Part of a small language model's weights.
Size: width 768, 59.8M parameters.
Training: a variant of Adam for these matrices, 620M tokens.
Each number is 128 + 24 x the weight over the matrix's rms, rounded and kept within 0 to 255. Layers, rows and columns count from 0. Numbers have three digits each.

# layer 3 attention output (transposed), 768x768, rms 0.0368, rows 697-709, columns 256-511
117114137129136099095141122130113133149129132118114112142135129129122126120176077111119097142096110140157123118166133134128104165118132130141117109106126120132153114143094090095139113119144141129133113124165099137113118109147133102107161110141157095135147100117117092072108109093143076138166165153093186132165112132157118159103136138142116078109125168169136121107169172151137119082098134133153147113088148162121103118116116141145133136140126112145166131159137141138144128100082162140166157138138130145146126095154110111102127129113161151088106142119161118139118100161094151142144100140108110097127127135134180137127128182087171152078126087144170170116131124093139172130113080097130133116134113112148129152116147110140091163118148145111143107113077111137135159137100111
145149097130126121129112105133096110157099121129127142115151074093082116156133134113145134162125135150161124106123151156112102176146170124126118126110133108154115121152105092122111150133084122135135133102152096152119095095133125123123081133124168153178115095111159142146123114089109146184108129128135136125137133118173123136089160131155093129125182111091146140086151131151090131105100134128135167093134152144167112084149144177168141160134092106129153126127131167135145128119144127127102163149181173131159111095149147111129160124123130130078144111101171134132102103125138112116138152137100129106132151094103113099156089171138103210130160168132145136130153160111138152142129127160104120114082126107171150167122134151132128108123154127161125145066108099089137128152094123
161112098079149105108132110115108126157113136105154159125087096136099142104136121136141151141091141166140106106128172142140130140135183155116095144131078144156129119168131123127099125145117117131115092164111144142106075119130110153141101094132144149115139130134132116207121160127109096127122086106144145141154122145146137164123163123144130153132123127100144120094127144135124156134105115105125157154090102123129133112146125086127117128170119126118154106111153150118143144108126121128166115154156119148154104119130142117136144133140111092132136121120172178143143129112117142149138118123099092116129094109109130160127152125138143131160173089135134171152119189161152140116159165104125139129097131126128152114132123113143142109144133117109107116123124103134111156119097123
136098126110181123076128161132115127131152151136101115139103173160135107037146098091133117162097137153137108125133166108160140122072151148126140119122115122153132121177120128138120107130101098132142131145154138092099147132126142137103116108087100111127184126109130137138091126139131096141140140187052162141130102121149115125148147140151126124110148143157181113040126146130130155129083108132110142135165195131074144106101088154136157117126116100092130088112135143125103145133132173170149112146163111173143095141118127082121133133159144114127119099123157161120088127166136145149127114129120100117127123129164170175113158118098168100119130101161162144138126186094108124116111093106139135118109147164117180168146149102125142128132131139062125118122104133159118141174122096
099118131096169137085120126112100145149153105141115126165134121154146114000139121120152126140106115129139140093147138106121126132110160127124138132117115137138138149126148108129119125122110127158131128164132114123129106113137109131132098119142134128132174127100112091119100127140116117150130118159131164168127102177141128143150116131139134137134119170123116125098111163149141140147099127124132140141115108138110129123152118102144128176133119131120126108121115125140126150126149131123145110135121104135117106134127158144113093109109143157131127107129098164131149130117140131124113106127096103131107136117135199148123121128137118151144109108151142125135130168135137145097111137061139152105144156131082136115113131134121111126126141147038103100140133154131126146144114127
071116091148130166095116119153120126122156119091106153103111137173131122193123097120145140082120124133116119133119153141158109136113109117088129131113114109138106136140105101105089129165164171137132114110192118123101126166083132112092131120086148097128170140139119138120135064154144112133167153104084159116174156164125124105082094109112076149149126159194108128147154121087159101116099106151120142139096143126085084162095175153141156113125124142136181150097102170128113135071123126159160126138127152141147139130137107088095156143099131116101111120068162136111101135110093168147133135142104114100108146157163151120134110128128159097110135136120136155167182137119132178107153139098140075122122126128165142150102151119147138143112120104144134116098097120141080133135163097
115131127155099152170138105113134114166132127131117150122136112140156142038130132148147157082123103120095144125141118129124109087110112105118131120131142135135144108087138151124139128117149139120125136120131130107183092103126108101133108168170143121124117129165108127145153094132102131160104101067137147126109138164109132115133109115130132147143102141142089132153119159126135126152161129132153119125119093152127126167137179132121107173146134160127141138117128097118131141129128112110121106115112150121134141117131135148114119107096113163107142122137105129144132125097109122116129155130117150096111131126128181108114113150130133062122136103120149149144167110132175138099133154101150131118136116107113116091131094115146116138142118133068115110139130136122107127123153128
121144158093159136110116155121131119126144132112144101135152086107125106014135141141125141118119150117149128116098126112147136116127141115119133139130134128130108154142150134107117161147150118123135117119110119134134151112141135143126100133143151130079103167188157077091124139132141121152098166147114117158098139115138149153140124106137153110114099099114116125091093106149110079129116118127088140079094138128133126143140090140151131139135145120133095145124157067098130104130112143109121133124095107164147105124125136171088134120099091122143138143131152124103153123143139095078086122128142096137119133135122128114107162113157123111111108135157114104124125123137073118141150100115162095087157144110116167120110119136102104166145130133034114140154125091103182081121118132
125144133109133117141113121153142147114133123132151099122138151110108145254130120118118139139140119124150130131097115134120163163145120167142116135129145131089148141121106129137115137121121168133126132108102139148126159113095126127133131133110112163109136143106151092136150146108139125102169138143126112116140126082164138156095132126141141145132118110107109114167123102147130117098126133086133131155145094099164130115155101129150163108130126127139119130118108162127103116150112103102121165110145154111104114126138117144145133159133143124140120123112151115137141130132102124127158137098104139138112141133129084105146107099141121204159132127131122125100092137116128117144115149164118137127090145133156130133104127141109127134125112099230168115128143126116146147111148131
147128144152101110170106146109089116131104114136119128135133120137158121140117122105089133124098138129175164108147104113101129123114146112118093150137147108141152139151113104116161137113113076102114119138140121149160097144153143152137116155096121125153094090098134125114114098179124163142083083138149165135116135128101098088141164136116107090117160121089135157110121131138085118154121168145132169097119155126147118087081100149115136138107126103126103098167128104134138094131167138182083090147111109104158124143154148136132136117133152149123149122130091128136134112134160116076130141114120138121101163079146094125133123157119115174135129154129156122138140082135178125161116130119121177126170114106125130164149128155088109137135138127155127122093139132151146105114097174
128149113153107151161110133100138152145127146143120137124123121086127141044134137089124136135148129131111113118133127116131116117113122091134127119129137126125116102128106124148130123082120153156124140167137125127141134137151146094144135153152121127197126128182131124131118091165116151134115134138126162163104171143080127123119123144115131157124153148165128113146153138096123099136112115136108083123119164106137144159148097105133109122139137133144127142138119071124143131137094140120134143131123093133131133124123129140109150143152135126128125126134148098118109116120138102131126149116153116133136096165132129143108151134140147007125114175132147115125143088149119120122161136139134139157157142137121104126137153175113143114106127142039129130129130136142153120122119110
101140125143129123135098129072096139134144120174105150144140125129128132115086163146135143135163098145117119171136104109086117090137105114162118139137134089128126155126106090163163113122120102120116143121148080133145106112141176101101096127133147126139089114167116104105142098153111180139133107106140111118080128130107148118114124145135148104155151159124132128158105132089137110173200172116131103109117149166133149150114100123147145149094127128136147172124103148150145144118126134129128112110098093127112151130145130107101126133163150120114110156157101064114119115087149132120110131157150130113128185117110132139111126152117136112140081140086138119112144102168142145134106154104112148155157117118111074140136131133105114114133133142098115143122146144130145150153125075
118135139148127153095098121121132116122115127127138109148150138118135096057123130127130135117115150141149119158156113106129135118114119108118167136127150122113112119125127121135139138133131125098125116134137095117118134142130142129120169140126141147139123155135131129089094117147151136132090166111102131149121126151119110113148113141144163115108120117153168129091121142092133094126132126146083127116124204157135151130107099137137149098131157098136105120168128063118134122123119142170131102125135096138130139154144114097101135107113107139110103122115091104114107103149150115085111136156138130134156131116137079131099185117114141111121082146149138108144172159139117132143124096120199126126178102137119156140104157133154155155124120160086149136134140128137148116116141124
# layer 3 attention value, 768x768, rms 0.0434, rows 698-710, columns 256-511
117088142125153091118160101145208146116158115122109105123102122116138123146104130147095128117138109182150127149110092118148135101151118079106128100148102168132111113068133096123135127131144122092106132141123126107161137120155131132152121126137126121101126148143124112155171157112144130168149138180108117099084143122093175165150095106130141147143108120127141108126170091104122146156077104124123138158145113100103096161106127130141103113160179185134136112157128126117151119173096138086146151133117144148160106178110094148129093121151146175107129133129098144143148123112098123140101122078131120142126120192144116139129108078109117126133099111115090105126128153163096160125127110117119151080138152161106130107093142087108127154147136106165116132155093081159162132136102124
102136161136135115138161140103169141107132135131158107150150120101135123114139159152119099108173149156143133141135090131136124117115112120112125116125161126115165152093127127127116152130146141087146109097100108134118165141120141123124173143165123130121162104175122132133193148130140146147117152133149113137098136165138121138130070140109099117108111129125147139138133119125127132138144105119110089125153145167136106138160171112121103132119124112167148123111093137113098110158115135118083112153136134118135098100119158151125122100151178158137136087118099122136115126148162125122091124153129139136150141088147156148114122075112109108104094169134151156148108101097109141097111124148154139147127148111142151155144130157163176168083120125134125121155145159148161137120147128
173117130139101124121125129147167139122156142113150149170113120132133156136143149164118129150156134109145144172160090129136114102122126101126117122145111145121177147066166158129101132106152169131117108124121113128095183123132152114141134143161139115118139124167095108148164134139117148114160139067113091110126163144131134138104103157116117179112137141123127148125091125140118156105149076145097136122114127139147108147138135165159127151155102136114163131137098139157124093158146095110132141169155158092112146091163148143157127091136136146130096095144098155115132161134149127144142149118157137157168145137103161068121129142155121137151107122122100163120075147143156154074105165080124121140139142135146111077122136130106178152163123120111137124138111108133137113111148108
136081150119118141161113104131109127135138159142110134104133151111112134122125152117122140117160154132182105144147115129139137092115103121102110135164146121144127114159121176109138148140127152151118121089120144104136137124116129096130137138124147096131115103128132121154125153125133157115123148151087134137126171151134129155158161112123105120140101140109149122147141131140115139118128131139142133115111171135127146130107133125152115134150146137145148136115158116125092120174125126103143151119124131123127140084104138139163143152116110131136115151163163112125111135136145158136139152165142113105123144103105128101127110094102135138153110145133084130139115099139165165113137095124136087136102131123118101149132091146135149114116084119106131149138126127168146094124139105
170118137123118095152127139117157174107106116133173139138128135101132147097134135157097160160123131146114151119090118151094081160151107140149072138118108170147104092096143186163136137115160078159115147137146127122135169128138134104123115130124117132129127150141140074109138109125156117141103176108156118126106114127113116095144148129137095140125125122132086134098118093159157171096108112131111110100124110100108156130172145105148148074124111111133099126126150124124165093117123150118115102130100122098132139183108130120113165118120093116119111118145145131073097135110153157140131145134128124101118132147131151127137119097165124139162116128130145164147093141168182106079085117125119150100123117119111144091138088138121158144122121105140116102138138121081139160142102141
120142121133122127110130116160115112123134122120144095116120135105089132135149128116121143181155102116137158085104150106158156185143105133112153114120160112150084138181096162118136099137116159169079128159135152129101112126140141122145082114146126086105134169151133154135047168153139154100119143170112117113134108092117130100128159111172124111106130095112123108126110129143101150120122105143142119111118177134088159120122155127153154132126153138128116101117145129140099109127118136100112145134134102154148119123110144112107092176125106130118114126119131126079116096141138138095132136122123131161123100164131091146151159132129101123125177136138107133106110124108129117158134095124100133149139128085113134157116098127146102136123081153112143108102100145141106135150119159
103119133116103133166114146154113130137114133144117146136142148121169143138085141132138098096184114110099127133173122115151123115110118118161088120135118160140094113137120149091116112119083168098116122143127155142124152151148146123135148128136100116149074143155152157148083164119130156116180129141134109123176112109124137134104112099158083143156125153100166165141144136107119119155121133132152115093145139138151109124078147099144121120137137118127144126132136107168087133091135100148137141073126126115108116119136118108105127143117120095144143131115125082119136094135134165133131136151134118122093130118143143138115072131120185124139184087097129146158150160115131174147077120134135173177073155135112098156157112155137108116105107133076119095096133117156095157123154151
087119105155147122188100129127153091137121098163120162124117125135135130134137086148125128143113122141135130114116101140133105062139141151167129135135126135140110087121157115112142145109129139103156112148124138106119077105096143149100141111125137098113117154088130142120114131071113109157097140149138116114109080124149104124128141148126140090110108139131111153090159103163144109107123181119157112128126134150100153163079141148097106162116139120089150133157091118147178117117116116168146129116120100142104137095139131111091100149128121139142143132145121164146121119100131107160111110124122126129144101088099116154098122161130144109137112085081181139121151112116086141112108142122132128092119134145141123130134168134136091121135141144166158099151084114130152145123108131
165125085135116131110132147162104107150142138102090101116149116137077153126139149095139085118118101154129099120108150140126122130115136135138113110121107132098094183158121090099141131127121144166134158124124130121139148158108093112130148129176129180120087099122103149156118166084126159117157100110107107125162172117085144101132128135130112142139131115148118136136131145094118152135103113100168101184135142112109098160152148105134116150144148145124119151118103168103149121155129156103115165131164126135109125118114124150132117135117152097086150138104152151143173134108163099131084137088152098116114128152150138132135152113156127129142135148122123122107147147152118126100112137168128086143139158143136127118113139088101137098152111151100118137157094145092126087155112139
140123116135125083089107104145124147122145180103174107125116098142133131137116173152106143112121128144129134125080152146111126159103161142120100138148127106146110129123111129126105160151130151121107084090136103139107079093127123123125105115126128114109110161105114122087133091120123120142137139096153142121138092135142143108147111110148128104124102137155122113148139101113128142124140140129171133139139101162130148098109154155151131147109131102118110131121105121122070112130148138108117090122104151124170143161098154119143133129107102093137138126134128165116137115137183154146087108162122128153145144124123101139134129104132109108100134105135103115171154125127120123112118119171125157094133105141109095101134135098160127132141157137103111137102193133099147135131135136
168121166098144127078127142149133106151124127093111138099139153132092158114152101097113107110129125144138134083106151121141139163142098096110130116125124138132119153165140157100089105133119140140158150109146141124093139169145123128131121129103131135147117126116148171127142158130107125138114107127120126157120109089135098089137143104133097134159116141143116122132153176130107137095128103116169171151131142098125136123142106118089097149186139146108099100144150137091127125141153137092163173152137161107118146172106134113178150111101146133136103124135149152136106138165134100105137125116140127117116115135148144114139160120135112111121146102160135123149140110121114084119179123139106104130133108116130138129084134112149162134112126114136075131072149116130125152119143149
161157092139121149114098114136145157116142115139131137140125131107127146126101117121115134129113105120109112127122163156130148127106159119125114163144140163134141153102117158128135114143132161100117145156153161132136146126139133135155121123128107103151087111113115149161113126119134126130175113117135106104150158124089117120115150091118114121169126113107125146160146122117158146137116109103157135138133083097124145126119066154113121155145142153106140088144136129150102119106151124121153138137141164081124155107115144103123125136143120121142139150130179159107145115140136154158119106096129148140135116160124131090154115144105123148121172126144119126094112132143097128152115138143152144136120153180098155123163108131099129109159158104101085151124163110126072151123123155
110115116123094147160111108147100164099155095161079149109122153111144088111104179116121085136142120112109130152103088132090099083121139136156140140158102137140128100129153090128186113119120138069153116126156120133132092106142131126120123097173157119148121130092115113128106129102122121117138128160167151124108165133101150147137151125132134138094119140151129147111156096131134159165148162145109113128127111114078116103120118131151125137108110137104086155155099109136125126121154145147080137122134122131113130110136146111116125142148130126147145117114118129083125103102126158125145127143148130112160149138172120133154104094119128127101130137093095152150170138126127126095127151154152166117154151147113156146150126139126106141124121102151152096149116144152127135108116122